From a checkpoint of a small transformer trained on Wikipedia.
Size: width 256, MLP 1024 tanh GELU, vocabulary 1565, 10.7M parameters.
Each number is 128 + 24 x the weight over the matrix's rms, rounded and kept within 0 to 255. Layers, rows and columns count from 0. Numbers have three digits each.

# layer 10 attention output (transposed), 256x256, rms 0.0827, rows 253-255, columns 224-255
128083113097115125106154126107148126179162097102120142111134112130095138119122080220194145127111
102127094104055069191113119157093119152123130146106079111091111144109136172182139120116120091134
146097086177170096211140109067154179084120138112111123157119155133178107115170147126090103139087
# layer 10 attention value, 256x256, rms 0.0947, rows 254-255, columns 224-255
097124133079136091177166107095074090155129079155076111123108135122138097130090162135147119159168
088077096128109139133137074167119110087157171180120172116105105074184129104162177147162146129105
# layer 10 MLP up, 1024x256, rms 0.0927, rows 0-202, columns 224-255
124098159134120105106142138096143130086139079091139170090153137146128144136165136092123130134124
120127115117133138156132137148165110126111128133125109108133120148121096136112102186156150116137
104131092163123100142131140154122132113182145122101105116144194109145116111136154125127104104110
090141171113158150154100111136144101093115146120180108106169117125093130159138122096119122155141
147100111098091110163147100133139110135142114066128149121137138136162159133137174162098108134126
153158107114149137119155164105156140123094087104104108146124139092125120116131137155103085110099
153143142115129138117143115103101097105112131128137143103101132111149112144091115105148173116160
167082138108125130148100134167145129137100125100111104107108157126170170155141140140124092097133
115113087153120152092160174154172154095133102131164126131171134135152106092102130045077126116112
129109115148120092167097122094157147115135110077138133102142170135167156126123141185137169095197
145139133140171112087160103129140168144170143159102123135086096134093123115106098117156147098111
100102096141129193152105161109163126137120178149118118107133119106115150118107153098147092152144
138139103148114148137112127133161129109089117163132095159171131118126125135127124142160120134095
137115129120122127106109157085151109152124092115076143163133132101172129109128133150133178104132
156139129139142119123104134180120146106107139134161182162132143093177129101127089132166127126137
155137157116146091131122125109170117120154141129164067124093087107117114065085127143146143142134
121162143110163141150167120111121156099131134117145129134114111126161165118067137103115084141125
125147105099190097122086149192055145114106164177163128131133138114139137124098102183112147118095
112145132150104136152153141145150133125132104167130153145136137159168106098150154128124174094127
148113090145127082161140092108141166124119103087124108143142113148136132136131133140122137160113
103127134112131121141099166113149151122126087109115116087132138148076109139120117130151126094128
133126124104154132141155123116109107174126144112113113116138114106131113123120097139153100137079
098117131115149104104118100143143171176147173095084175075093113146140106118177127127122124118136
144133178121152156140131137135096132128108150149145050144095114109120147157115117195125098142153
131117109149102122130104180169164091135106043115185135137095148144162109107189094139120155160115
103117144142157136120153109129135144142081146139158158124117084110162138141130125159141178131069
153100119140148114134104159146136149118131120141144124119119129136099148135148117106131115178157
119123117098168142162118101124086132089142104095109113113159125120161100105124184132173098097137
153145144156150172142111154127163171149154118111138105118120122110089100168135110134151152130109
094147141125149175109093143165121153156119116141129150127127127105166137132150111124128154160099
138107112121107127124127130128141166158165123093132162116141149125117137089128108153104135100124
120131124119109109142129165101099133125162176139133115117140109108132130096132115149100141115115
105111113146153114131170142155133152092122120122124138126125140132129117163146137176100128079172
088101149151131069127172114153174069150079141162181147107110113112083154142138147117098124124132
144104115131123146088140118131121145130148111148122120097105132123120130169148143162090068129136
098148158111104132140153106130103155088096131089189172150128157157115114147108152131100104109136
145149126111086160117112126135110152110137086079117110125138154143175114117119108136117147126179
128139130153128153164119122134106151114114060103116136151151125130131117121149133118125100121126
157073110174116144139126148111130117106141170142095102155123134146116128150104124130137114109155
116151125110085149085106115102145164096117108149109135172107146121153069090141088112135145131171
133130087103145180123118085151140125127137118135107132155121183133120094088155159142141136085130
116120095138085137169131134133147116113095118156149146100150142102162141165145112168114095147125
103134143145109080135126151137100154082122145139111160107145133154157146161163156121101167122122
131140116153132073089163143123169146124067125095124147156107174103117116160121139135150106105154
138122165176136113145114133070134163107110103106105103121119128161117101100127130137138144126127
135155156119148168162140090117099124169108152120113121123086139119161154103140131143132148103135
121141119184102106152098125112079119082138130132179172136107157149126139122126109137122071130114
146099140157108100175164089150147147175131158111151083114118111104132112118132106157095141141114
124107144175095145140143154151114142094158124131116054130105115103134095114150102118144119127134
154118145127116109170125146151110136101128119104159122135163113158113143124160108171158135150136
139100148119124118153125149108132139102129131086123101090127092109081114138164059170141154110126
138144124142110142136146100133165082127118139109174144138112119128147131133129113107114123081083
147142136118141177147145059135163128137122148160115169101138114121136108114155147121163136135136
101145136125127111122132160140117180133157141107112135146125088090099125120122144099113124113146
138144123176081108140171169131113126129107108131123128074115135066119130167115132152147130102128
061125146167117124177133115118133140126165099101124142151119145126140122161156094118163086147110
134122130093131118132079099089149122134101125115162103062175145118132132102162156157121144163095
106132129098100130125141118118109149171155117124177166109127143165145109124141157122107076147145
128125131120113124170115113100131119134105122080149144162139133126159118114111083140106143122163
116176097106075130085165144117155146124166125131131135112158083143112161130129121152125092151149
117128146136102157090109109146121154149122093085132105135130137143122097061149109125133125118170
109152126115164142143108132100150166139161130126139132128116150138140106139086152154134100130128
146117169125163138118084124131089151108133127102179114087153138115143136078106125141133154085107
131147132097144126126133112095161162169106128137131138119125123134115135151144116128119126126121
112129149152111157131132110124118124151132132125168087155173153111120105099173087135098135148181
104106108087104177142126152107156119127144143087088111121115142133157161138107142172118097156131
135167092150132158139102093114122113104129155148111119124101118103154137150120130190179132144136
107153103133120136139144129145118101140109156127124140117173116134121082111127110132147110167119
173155139144129122102152120075120105117149127143147130140103060136154097166180106107140128138123
113117141107190106120133137078105111116132108158132138159155128163115120098125105144117126118113
108111117106122104125168176108158149123108175101113180114160106128138115108164117129121161119145
098131172115145084138103108139169139155121126103112126113117127105124116095138129116172153129107
169149138159134119131120140087106127145099086123111095155127084107129110129126093127119134149153
086155155151097095145114146113117155130144133103118111152142146126131148101147136118075163127149
128109122119152142139138095114153117126078125090169149101138097121165074103132095113124112165164
136148119107077106113131128100106103120107156111150152141154156141138103112166137130146152151076
079147135140095129077089121083121132146138133114091111119187134113155129156114150094114206130136
145145132125102091158153157122129106200158136100111139136114130171119142145149158116124118113176
095150129172119114118203118105136115103102096129090113171104102126163104129096082110120118164129
119134119128125075140113129119144154169165120101164124152143125122128115091125100071137110115159
160104183134140121166185154124126143169099136128128177185099172131178129127169134149136134138082
076128107097101120114117132094153102165151150114120130123116117148087092153094051128091138075160
150151142125104142192099149122142097125082115149139169112128120164144110123145140138172179100172
064060141147106068152125084111128151153099136175153113093129146147162138154141119120095155151144
111090101125146141132174116131153156136135162141135133142131144122130139118156113124142102071178
119113090130162137108131142107104100155170131134099129117116128128127136110105135099158123121114
153152131120129129177174131135148120112145152134106120112095125115102098123138094103145172140168
099122126138113140106094163096153120110123099127107084098108137120119147114102131078101128129119
123100115115124129169144131117148111147094128145140114136092127119163132169130118082109101144112
126119098137141178096153133146123138138143145119122162098106090134101089129143126128152121159161
121092121150147135108125147129122104127127087101177140148117111113127145139181143140108113118145
100095131112155117172154108119142181160146132153111142112132062075085199124099100157129122100112
121113107146111121193150140116115092143066149107167132145098192121114142101203110084124108117135
131145132118160099177077108106128123108133114127126135122121115152167074098136156078121148122143
115141078138148137111158100131110166113100137145137124110128110127155139144107160125168135125102
139125128163105111112125125103137115118161153105105108132169122140177112123107161136125154126128
114120131168110155133086150132177156138164138132142149118137087112144120073129150192136098120155
134149109153150130125168134084121140135106104158144132116106097108141127156110156140125111120143
116188129154115141158145153162086140130144126094138139126154129150152091133136125178084075116146
094095119160133092113110088147145149134131166111104116123104097142131158101130102118108109130107
134112150120078115111121133137094125129129168144145097126162137108130164130128140131133111118141
119089122161093110105115153122117162097119137161098131087138147121183100123128144167105145124116
121164124142162135081127159113107084071127153099155094138116149142103145097157142118111113121172
171148131102094170122118064115105131093145139147127128130121113141097113132112119146095120175114
074108143101097143112112113123139153144160132087148103150133127121134139107114122117095149128168
147086126165103148112094105139139167157124156148135123138130117158122122126162142120181132135132
132124123123089121127082096115080138158129133137157144126122103162131135125113164131118163111157
151092162119119129115170105103106142132143123096170112138077135162143106161123097095119169122127
134134136137100124143104156117104100093138161128164089071142107143167116125156144130098120119120
128158131122107134151093136125128098129135169141157118082144098122153146111123096114160111091111
077130130130128154148125150106136166156118146095166140158113136120103084120117107121110090132088
095089071110119159142129124132118158176136096158131099132130151141165109143111178093134132139130
158140148141129168099153115099114120119135135110120140140097122118073116127110144128126096095143
142156187158111139147119117157100144160136167166148168158102137145095149125146141095120109099154
140132087162105142085092102108135113106117131151118176110139078157132148142150104098115142121140
099149143133125149155150129115180095112156123161174111146113150152098091122111077122126162107132
090169143160138132135117077072155147140131147120115119137109144141155094098163113109176159121118
103141161123112166115116156134178131146146140143138145100123107107109117156136132125150140111132
094101098114119155118067096132126119163121117117124115204101154097112127118125139129134101130141
079149126136101141134098132091159098160162136112142127109127142104108132159136162117165108148177
069153147135149124169158124102140144150139111155113158142148097157096087149149137088159141120099
055091147181139117128146116140112158137106134146138131132117144127139099136150128150135121146120
120130118135114119148194134043157135125117117160142162141113161160171133125129146118121141121143
132100130147109130159092134119111119111135125132138134133118120151133151110113123131120138147127
133086132136117082120163119131123134133147124128176151107124128119121120147112116106103120144115
128109127060114098146136131099140109115126114120108098125094110097116140167165136115193161153149
101120065121150151094118108145123124182140119123170090135097168102123159088107146112134153115133
138111129120116169149106168124074122186216145087196142145119140147095070130131108095131116125185
155136131123146110149114126127097134147139146128134129130120142126129143091124101130114126136099
087140126179082134132103098106143111094140141172102109108136120168135108071119136132131142132175
147072142145109139124126094100073167113111127103119098143136140154105164111112108111120155140135
138149131177098131116150127110119144127143118121133177126136140080121126099147104139123122163157
168174137147136115149096132111137144116103109089139100125126144155108130095142102163189110124122
138115133182144131109120145082123140131124130155149128142129149102101114114146143144104149098115
159104145096128114127130139113142140102094148098147092106135098106175144110123185105119135178109
065092153100122120119156114092187107073116119152144098121104128130109152116124104125139128179093
130150114146183122111123173109084111121157126118143126124117073153108132086140105140109121110106
126133125156125169112135140101138131097157119110144136125104113162066126107153112160127126110161
144117145171162115156141130150075088151106149166142106122142136156106184119135124110110107083161
125078124143080142127115135121134146145137122121128138124171121136153132119216099132145104146126
127127139135099143187142135114112139163103080133124169101149096124074135144156118158142121127065
185176112129070144088083118113122159150077133138115098156139132100122105094128103142115132119148
145138134149148152137137129139107151147115145154168118159107129113177126151143089122064141106123
166106153154123142106104138118137127108125173116124101091144158137129118117101077127122111124164
101105143163106138129160153100091137123131132137126126126143133109127191145126122175121137140155
096150097100138195121148152118131178118166137173174139081141110157127110085131130120139101112122
134140138108115105142077097112129166106123132137101152095097126066078137086099098097188078141148
149106121175158124131117133117125182123120136147140158088129136108122123125120182135088186133092
149095126139111132114117132107098157105160156104100076145119170142127176115104140130131142137140
128167083153139087129150129134111090103126120129133144103128137140125111135147099101091132114133
089129118103140090085118153122081111126179099134149185062144115139107127136102112160128134150118
113089148171089116131080162159112156111137178117150147136091119131121177102130123136141082132132
193142151144151168113122129123109106117125128103115121158141157112127108150118141105126134132136
124131100106149141095143109117116132138139111094120145108123121122132106113155122146107136116166
116132116146115120148106067113150100137093127134155111125133101115144099105133112090140117073083
103094089149122138136125159150122127146127140073144153141148132142114084152139105092152098105129
158149092103110155108155093128161148091110106114110128098108124143127138159152091093149105116152
106111105164149188129128157116135127130149155125116140136136119130125104129155134094137144094117
088110113160128139139141133137099151158117103135139171137169111128144145128129141167123137114123
131122151052132089126163133140081157147176098091134128137178123143137177146163122154138157096143
156114092097162154142125106154157131165074144099177132123103092146111114141145126094123157104114
139123130173135143106143180105145138078109125114115092118100147108136122149097155081136097142141
095176123149108141144131120176128135101080181160124080115112149117165152135155104119152109122147
122099114139108086158146141099123139095141097109109134115110158108153148111143146110131166116104
123113143144093134119135152139114156174107125108116131127112107127125135110158193135125109158160
112083144140154123126127116151125144136093182119122111114140103083161135109168098126150147091161
106139107158121136093096135124068091143171090154120089134129152137133130115147113138102120131158
139146109158151123133099134103169149144127093117076156104101082130117105103122077141143128135134
118125092152123130143138147115090140146043136141123157149145103108176114150117091152140097076142
130114090163096111097108125119179148138116129096133118107116146103119133117154114115123136074134
092168100117131111144094170114154127107086144112114126139125119133096125134105156109122138177173
141120097164121154153118108142119133129099142108133121147150138098119145135137089108139113090119
123121143136123161108135160096075154103119135089118108130102165124088144132167090155119121087182
183122151133116124179131102121108171127134119128124110121144165140187116099104127105110144123102
122160122143142138161123118131104143117109115121101115140114122142145135131133141130150096140134
134135120124104133199079096177150140142124103141133107129073099115122118129164094136142121187147
086109157099107105125106133123131083124119131111158121155139122100112122100154132114111140091139
142135115120181114100105129081178144143147129181166083148113149170121170180138135136124151079144
139075200168101157097169167112140127126141105091139150103151132129143119141153104106126100160140
057140125149155145136142147122056198105132125154157128119128112107129123118085093142091186153131
134114148123131105127121129107071136101123115133125068108149097138131124134119115204127135166097
159098118128094092183096149094120104125131090140088106091105137121109160092094102138135090132154
105110097140109113089114110119132095139149124159147131124156132102113133152118110097097097087144
099142153171109132100164113107145114082099147130134107121135119147129140146128162121137163115169
115115132150125101070100143134068119101096105143119163104111081139140132150143125121135092106133
119151106157125101104140123139129135128141094100144142111142148137123103111084122153132154109081
149159140151139116095093173111108134126144081133145123072117110123137151142122093144125138136061
097133109122129085129131129157096147098134102127071141120093143124141157130106110145130116127133
154121106102110099141150163076105133122105141131126140156130118134133122106119139086105121179108
161069178118150119130131137142145138178119112150126129117093144143128152111133115144127101098107
132124106153096103173082143126116157124080106109138184112100137073167118114127126137107134104157
104078143117124144101121169124123174129113112130125138106159135118152088127139127117160104120148
157112126185116146121146130105127150140114124101132148088112126139111082126100113147104091160113
087141145130148125118149120093114120133105088128115091126123120137125097154117107178120114142175
135143090159075136131149158121106161161087137086116096116150125102143099112168122117112129131151
118103123133105131136124159105092139139124115144187122135090096101156152138094111118129129148119
165098111116161107098129113153061175095134160116111117098120152096101151080191092117165114100069
138100110140131117171153157110128106099114116130142148166134104101135146133159125129131160138131
119174103176099126140132151140129152112146098092179102110088123162131178182104119105126070121127
152162121180101131105102136123087125119165075120108140077114122111143134131119084142146137115126
147119146107128098144128147143118150166133174135128133177156104099119109159131108100101070099093
104097153096128071145151116186150113169121119091152130135121150131122158138145122139122110128161
094091135131116138075160132132098131127126082080140154172145133133112130102168164130110161136120
# layer 10 MLP down (transposed), 1024x256, rms 0.0833, rows 0-202, columns 224-255
121153124162115091120080170118121163123146132147133144126138153103103153127115146109101132170140
102148134131156150121132146136141117132132119116137137134124162137149121143135169124126114167108
127113126102147142085163140147172155164139131125104187125142116099149144111105135132095057140142
130145120134096129120123133132078160171111114147115139122151133117094086111153155128167117117146
128155107147112147145174089144158162161124138117153154094182117090143120156100150127132126174106
118138172139155138152178095178093114130153070133168107093129096133103153113198148105085133149142
117150140141105118134173095139122128136116132122107146126136137101109119131120138128108105130107
147147095125111135107085111118174133123113143167082154116136136115118092142147132179123117150137
133153131106116134115137110147082136113094129116169072132140142115113116142122108103136147129146
097109108160134155084145160111130114124126158114111102114138152130127124142170147138130135123118
159117111127124132107123122109116080109100149116139059107133162107119089137109131107142083105142
120138102167117127070092133118120094121116095093165169132136195141136097080070117120124138116065
136141108116172116119122098130113114113129108149125155154097134136142114163165100111119115151144
157167118125073115113092119103096138148101100164165118107145147093119090132141118154109172110126
121072159088109120139168125138125121091166135140142109099135151152187105104150153139166131138125
163099115100130086124137165169116142173100122113137152169129129106131124106124139147096117130165
154128158101147153116158138142133105166160120116106107134150084161130115094131162128108114122118
138129170130146114131102125124206134130163109122118188104162090096128112126118142147124144128135
119114127134158109099112123113124109106125147112096119128097134123129136116133134155114171131120
132097160142143157118140158082168141082130133123112087105091120159114097113134125079135135107160
156120150137176128137127114127150138078177072082100119145111130116167178155127115120159143148097
116136151134139123130099148140102136150125192149121120160141104115139143191113110094194095116120
110150125136104117123157145149142149149109112145128146161167116118124121147098132149075148151157
150115119098117117079149137180118151142124136109101147117202159124129171116081140094107120109111
144112167123104139180135124116111124118131116132139102090094101125109128092136146149152084110135
123098110143136116095144151167143182144131100157124131131133160122145116108118141138127133131139
142086169161125154082120174135080143171096094146122115142149126161111116177133108156155090135150
096132181128097157157097120121119115107109122148140126139181138117107124137127164133086109131142
157115133137134112124144140118088067148106134117118129064088104146135163095121143107164141140114
149135158137148121104106111129136126081146153135152138140123146107178166099133110138104130144130
110091133140135127138134117167138110158157118094107119120158069097111114106103168110113127128106
152125159114127082139124160133158134135128139136133125100115141146088093119113127129123074114152
106145102101113149108120085122142151105130109181142133135129124122155135131111109120112089134100
149131106118093114127088158145115088121107089107109152144128195082081137173159127135146116158144
160108114131141148134145161163121145110107115086155110059165091120132151173088105138128136181109
125107119145130121091165119132136159136111125147150155141121132138103103130110114141112106135086
130109141119129098101144117113119080132103125158135117142139163107102109113099132120155165122133
120098086116109140059103122139105142142176172167121116172104123114145089140163089191108142153110
166096136126090099119144137155101139120129125151102135111110146111124106127139156127098102115090
085121151121135069105148119163142137130124114116122122107123116140122129134133152120154175138122
159141098100153120165143114164169128121149114111117152117111159104144148144107133136179062130105
144126183142157118139142127053144171139127143113134133112107142126129157109121098159157121087121
149114123126159108115125123095143109135129117154124143106112141129147199064119119122111098156116
136151116140153151095176084130132138120099113110125127120138104116134106115163142143114141144121
121140108131131113170149103146100143136137174158154142119129150147134129150138136148100154131151
143116139133167098125126122156137147138140117155128119156114093118137162153119145134145142091127
107129128116162157087076113133156097118121107136147118106130152111171111153113114118136113111117
126110123129138125106092143095135136141124119185142142130143120132155119130141120158182151080107
142113119126146112129164135118126149121122117096105137129107118130170122154144137162147093143125
127137120070125125170144094129129104098126121109144124141109141093115142130140104149129115139126
156126118110135138129098051124148112166187156140111156104114119155142126183108171099107122137137
123142123133189144114117132116144178096092119151107147130122093130156175128130140141164143098116
134132139136124102096119106134092153122149109117161119163163163139113142129152108139147151121086
147132074139146109142131172128125128145133134133133139121099155101100149094133100183188126098163
086138152139079164115138135123112141138159114142097106152126125163075115091122136170140088121132
130074095151119110134086100140100109122111124081110152163100125127128152146020138106106153181106
137133147174149122097124153128132141127131114160111155075112138103122111185133107159119123170098
116186115135140137147147142128133110085134189121153165150137105107121087146102157085119120151179
126146133122163134118125111135117130103132144128155113156104150138111124130153116119140164109143
158138106146130128127112068089141120148162112149119127117123137114150139126148114145133110090114
116122106106108137107155167154120107135100131123172107117131113134102125142143130095151139105124
154142117131074120117115127099151117136185115113145148109148153129160131156116141172104105131150
129114093116107082142144131120142110107084126159110124137110107092133091139124143157147128134102
151111155137175144115127137131125126082146144118094183143147127134106148085113142077177135148099
155116123094155128087129137111159125112147128141176139130113133152158149170123155102130079122104
152142153156143122186104114123124159129115110144128139148127123135154116127145126137119118139124
095087137149087104077139127126100095122115123147119086119155117181131095122131186108127121166118
139141139129112149126119126115082121127118079133096107184114160158161164130090150120132090147140
144151088173131161137112118144115177119138148149144135107098101144127112126108121131142192142079
113129104123126135128193154123158143086113139118138113121163121131144119101117105149108161146141
168131105102167106136132151122106119143145105110111084118159104142134135096149134167115164124128
093127172147129164102122118153114124137130117136121136142133185139151144110118116158146115127111
133140114104133150155097088136122146125101108152137099114117125134161172177073146097149140118131
132111134139137144136096116105128145151155108140141122164089127101134118105114123107101206138092
110151118132126152116164124089146108161122095154145158141140153146117151127146111152125147126131
158122197133164129119124119116088135172083115104100138108138136109100156138168132142133118120093
085113156146109139109110077111116106145130121072125076133146132182109118076102127123157126123134
142111117139132118156127188148133113175122125182112126114152184168076155123126185143107132115161
137118120141131156109148124111060126147098127162124146121127127137152103158132124156125088085132
143107145107153131107116107104064148125116153108110118112129100087130094128131128141123093103105
166096137123106118126084132093104150074116105135137200165126159114147130158104201100107089166139
138084118111121142128099155089101111114101184071067104122130123137116100126122149171124167103154
085127160156117134127116150108093103135146154176149120113145120138182120112116124139135146098101
098101125118139165145140121153103120103169196117084121167117157132107127110118109135155101115082
139137117064106144139103131080119114134129141118133113155126102087136136104118151125111127124112
174139128107132126155135120144135160156111145132108165110131089126125079169069193132123135089102
181167102137115147146132151132113111111090094145152100139086170124118114117127100116100124117176
125150131143148128138148131112101155120107102155119159141110154150114155131129128101144153194120
084132141099144157144180106127155131137134125136136113144120147149113160122178155131128126132163
099125131130084128087151124136107147163140145116122122124060103138108152157109119119111142138098
139142111127146159140147135102147122115127138136108134136126140135150126113083159123140155169135
106136090134060108123169099126147116140142153132100152151148161098158156142129114127117118111144
137112158096162175162128145141104148108153113109106129093131165117123134112157133128126099097108
132120166124135137118193200157134137132130147165111141163108171163125136130137137128110130128086
132167134148120137109123090099120111115157132134090095173154123129152156164128129152154132152124
103155100174134157171073136130139125171132125142125159151138143140139125109103106126137155077136
103131145100157134100136115125128162150145162129110085111169099077147068111117151119162147100116
104134134151126149107132124121106129134141133106082113098124133154150135188128161143142076123132
087159111164119100064096114165153136086129126141074123085181075120137140107101072098152092112108
122113111093126120090146109094101108132115153103164143115148137102116098107159156159115105113118
099118109104133140147140099131150083121098117133119143126104133139145096141139094124140097139129
132120105125111072116134110124103131114161149170130145109083154134111105114116124106132139114113
128112102106108097138096120163121099177137107149168121138106142148115133143086127161129134116103
121143110137130153121145098138149116116126076132141098166150150151171152111135149110160145141124
105089134101168144114146129104141092105121148151092165128078142141136167134139154106142080109129
094122137132101116149148088129147160100112104123147115127146126090124167133140083109111128149145
110103107131129105143130104153149147115097129132149122103120088098166097096168118149145157119169
157116107170154098135066088135140095130124122139129135139125135110128114129100131163129167144124
141142153116110104099154138096122116141118119158130162133108088154078107138147125125145119104128
114111112187117166154138138148102127129107070142119108150101151115121139104153148129096138131140
169124085150111141132091109163127176139146105101134157145162147150114152157073174098127124151089
122144126161155167126111092133149175108126149133132129126150123099104141125131139153076119127170
116139128105144124109139121103147115126100127148113126122119138135176133114146112164120168150123
148129121128121104163162112129098149132170115170144109136137106096179088133136137132076127126101
137108140142144133140079108113146123119100100138095126148195132119133105149126103127109151064111
124168181108111145089140106090134112117117137111116112077091113093123106112109130113114106115118
170109124101127143092160107176114133096138152093146124127134100114061129168119103108138164135167
112101154120155105164150162148089162117088119138112112193135087130113101152100130137082151148144
133142134157152098106153142133097168130108107108142138072126130183148137114138105131116075110130
106132112082112135127131139138144131122130116090155082160101141137144115132176140146148151122176
145130130149130161112135065138080128153082090149177135167115147119171101162140126129084112146106
116141111123155121135110143131116156090143116144135125122127129160112114106096132146138059135148
098119126174121150119107126151126127130133104140099135141109135132140126132174087165109123147177
130114163144117136119144123135142159153112124148127134119133116148178152113142152114127121142123
142124141154138157116107140119126111150123135153103138127123164126117139163130108118137171106117
106106136150105092118119154122160140158123111095141087078130099115147134163077135134122059122124
078135150134127169139097138102143125196145117128123084124140147121113132158128144123125073138048
152138155154142139118118096118147152165156171159156173098128136129130121157114135114143101157132
127187138174138160152136159121155137124151135169102133117119118082114091121130103099126162121135
135132120100115130095128094097113105153121119128141144135182164146139121127148135160138166120145
081120158139151126084139113134138096140163120109104093131133134128143137126095127146154179150101
128090161195134118170112150084096138140118107141141118118107112142175111163106159160141121088094
145116122148156158174139134085136142130081141102146142166161129149104111140110144119143136104140
166129111115097121150148157104118135143164127111141085152119129111120120107112168114117101109140
142086124157137104096135165152079100117133136141171152142099139109112175155093159157137132184143
133121159170099156096121077129098130137129112147111157147133116131128125117136103138149113162134
113116135105112053131131154190135131136082121165143070128128163137140119150081119115135137131104
123131129168086132127074109116106154152072098127133167123110179132123139149120116129091110131117
149111090093130122144137118118110160143149077128158138122112145082105127108142145121119146133108
142130165158153171140114105098137138131148112080131141098126131113197093107096055116137116078102
109079088138131146077136120085055138173096090133156100116154119135154122090106092170123131127136
120126107141154151097114101098147077080128105110124145152151125081156094156129125118141083056125
130175143102130153109159122165135107129140133080135086139123138104132122105124155123133138114115
130128131148157155138091118160136128154123122165117137138098122134080119119119183104146129169123
146108144126135122080119114168161134109137135140154119112130085125128123107092147125167133158141
142122144138139141121127151122118128084112137111102122109079119124141138145156137107115157143133
189109137112179109178106129098121122163139099151165135134124122124120122124101140114113078159095
137116133119101126130110130122127109132131135121160103127119125123124114131148111094093214118142
114115133132161108141152143120139090113127129163160136122162116104155081172123138138119123122067
108124131119113134128107099109129150163094125106109074137130153127147140117096127078155119139159
124108092159100162112142118128135087111139123105102132109120122144106131098100113099129080104156
114130133140130146127159150107162124169095113147130111146093121129135119135126128164102114147104
073085111134110155128110135120108130147149149110140127124122086122095116122151137150126169154154
132130137148134140160143118115128137119139102142120119163113092129159129139117103112130117143066
109110120158150128107117081103145121143108175125103117122155115164175135114093144096116142116124
142165121112127139108134154144070118102125131145086142149088090121154122166113151083109089130125
096158085138187139106123158124157087131138131098141126142087161101141133123109123075117124151184
122112143160128144129128128094128090092145114189118113137166193127148113151141119152144119145123
137146116057155113117103142118123130118109138144147138178102094106177116107138123110129138133143
072131127151121099103135110155133116135130109099145087134132151111128141123155147162096128200121
124093101126107122139153078105122118128112103122119165127159146172152148115099141168121148158098
129133122131158090130130162106151121111133109180140152111095132169073136102080095108132162104137
146148127123156133117194141072106113093146110131103173138108132133146165128096178123147156155098
170126162091115124157149109115154142078128145147152143156118120142135130095102167118159120083084
115121089132161126112073129119119143135148119104161074138141161132119071129140117116163120164133
143131101122144123120106178129120123158146103157154139122157130153188097108126138108100148131111
139161148155171114151172125107127138132125100104086147106110132141148146149118127117089182107167
092119109131109134155145160109131142105139131101127127151100138118106169130124148140123073115119
145112147110115128121110083135167149110159114130134119102159107165153122168118110121137140101093
147140164121144162121135122121134127136160163152126145082150138108131120102124104113118121137103
149158144140135168118103114158106112116137107117099144098099140161139126129106170141076130099133
132102123129102145137140117124173121147108115120120164096169142136133155146114158142135118149119
186138094153090139129056132169140157097127127127142156126131125143138134106130083147125113113144
121118110116126136069111123116123170150116156127130118141132131112120131153083151051127123125172
185124130082127135107127135107137125115119139133118118092130128130154112145108101138143121131144
108166138098117136140138144124124074141154070068129132128139140111105141154122117152138101163149
153100165136129142125109117121128136110144139147168150125138130110202131108177137093132138130112
123104123148134164129111111142093116139122123108118146124156143121115106126130092125150126146110
125121147143149146166125157096121132071131134173095139097082126135136140164126163106143117137118
087130104120130130149127105114163124136137112133140092147126133152154128093120109143132168127105
094115111109122131120128112151123167095158166157140137120104103159135125110124140123113144125146
142081132127100142083075140141144125158128145140116163080149147088115068180088168116084120113125
087092102132140115149090132104140116127124144103116085141125176151136092162076121129148118127105
112110126111111139145119145154147129119127106118130093117137139091104129170081153120128139145170
132139137127116157115149067119148124152139130088135150136135113167113125143140117119100060147144
165113173176127151111135172113142134110124177102138098134155123138112136177131099138144089156128
132142118134109143175169108151155133101131148112148124118116168142139120147085141111143139148122
174106120135087134125136096122153137106112123074150135121184095124153166107129178094076131130153
108155159162164123150165133160099145147140111116088138146146136088130094135095095084142142135108
095084136127138099144120120150144109129116117133121107130149110105132119164147132123134116109174
118116138118109139138070167098120128126095158186117190106124108116090111106141145135103120091134
119126145107129150124133131132126136111166104117143105133140156143115096149158162121153107136095
139151151135161102116158124114102165112108129146139125099151117118140172137143173143122128119125
174138097130118167137153130109143114150118131115152123154168139072116138128099150120141144089104
097169116165170153126159166161127137138108153095165104176134164104092133127112124159104065144156
159142150083120098102115149124141151153109091150140093154136150142152129136129098155115157132122
118087122139147157162104120128202078127145125081100117088123097105142136112118082124122091102091
178114113104133153159164142082134136107115106127114137076131134130140125102078151146115146161168
121108151133118124133167126140125139106134102154119140122108112142132159105112124120113112126127
127099172151138136110094178091169118087093164106124166115163106158153144130132134091085137142124
134141121135088142150093098121102123184103130100066137170104142137125138130121130108158154137147
100153121174114124170115154151117118146146162147157106110120182148103127140090147103152072146094
141153110119169160126140122121132132105147103142079125140103144097099145146078118178086111126145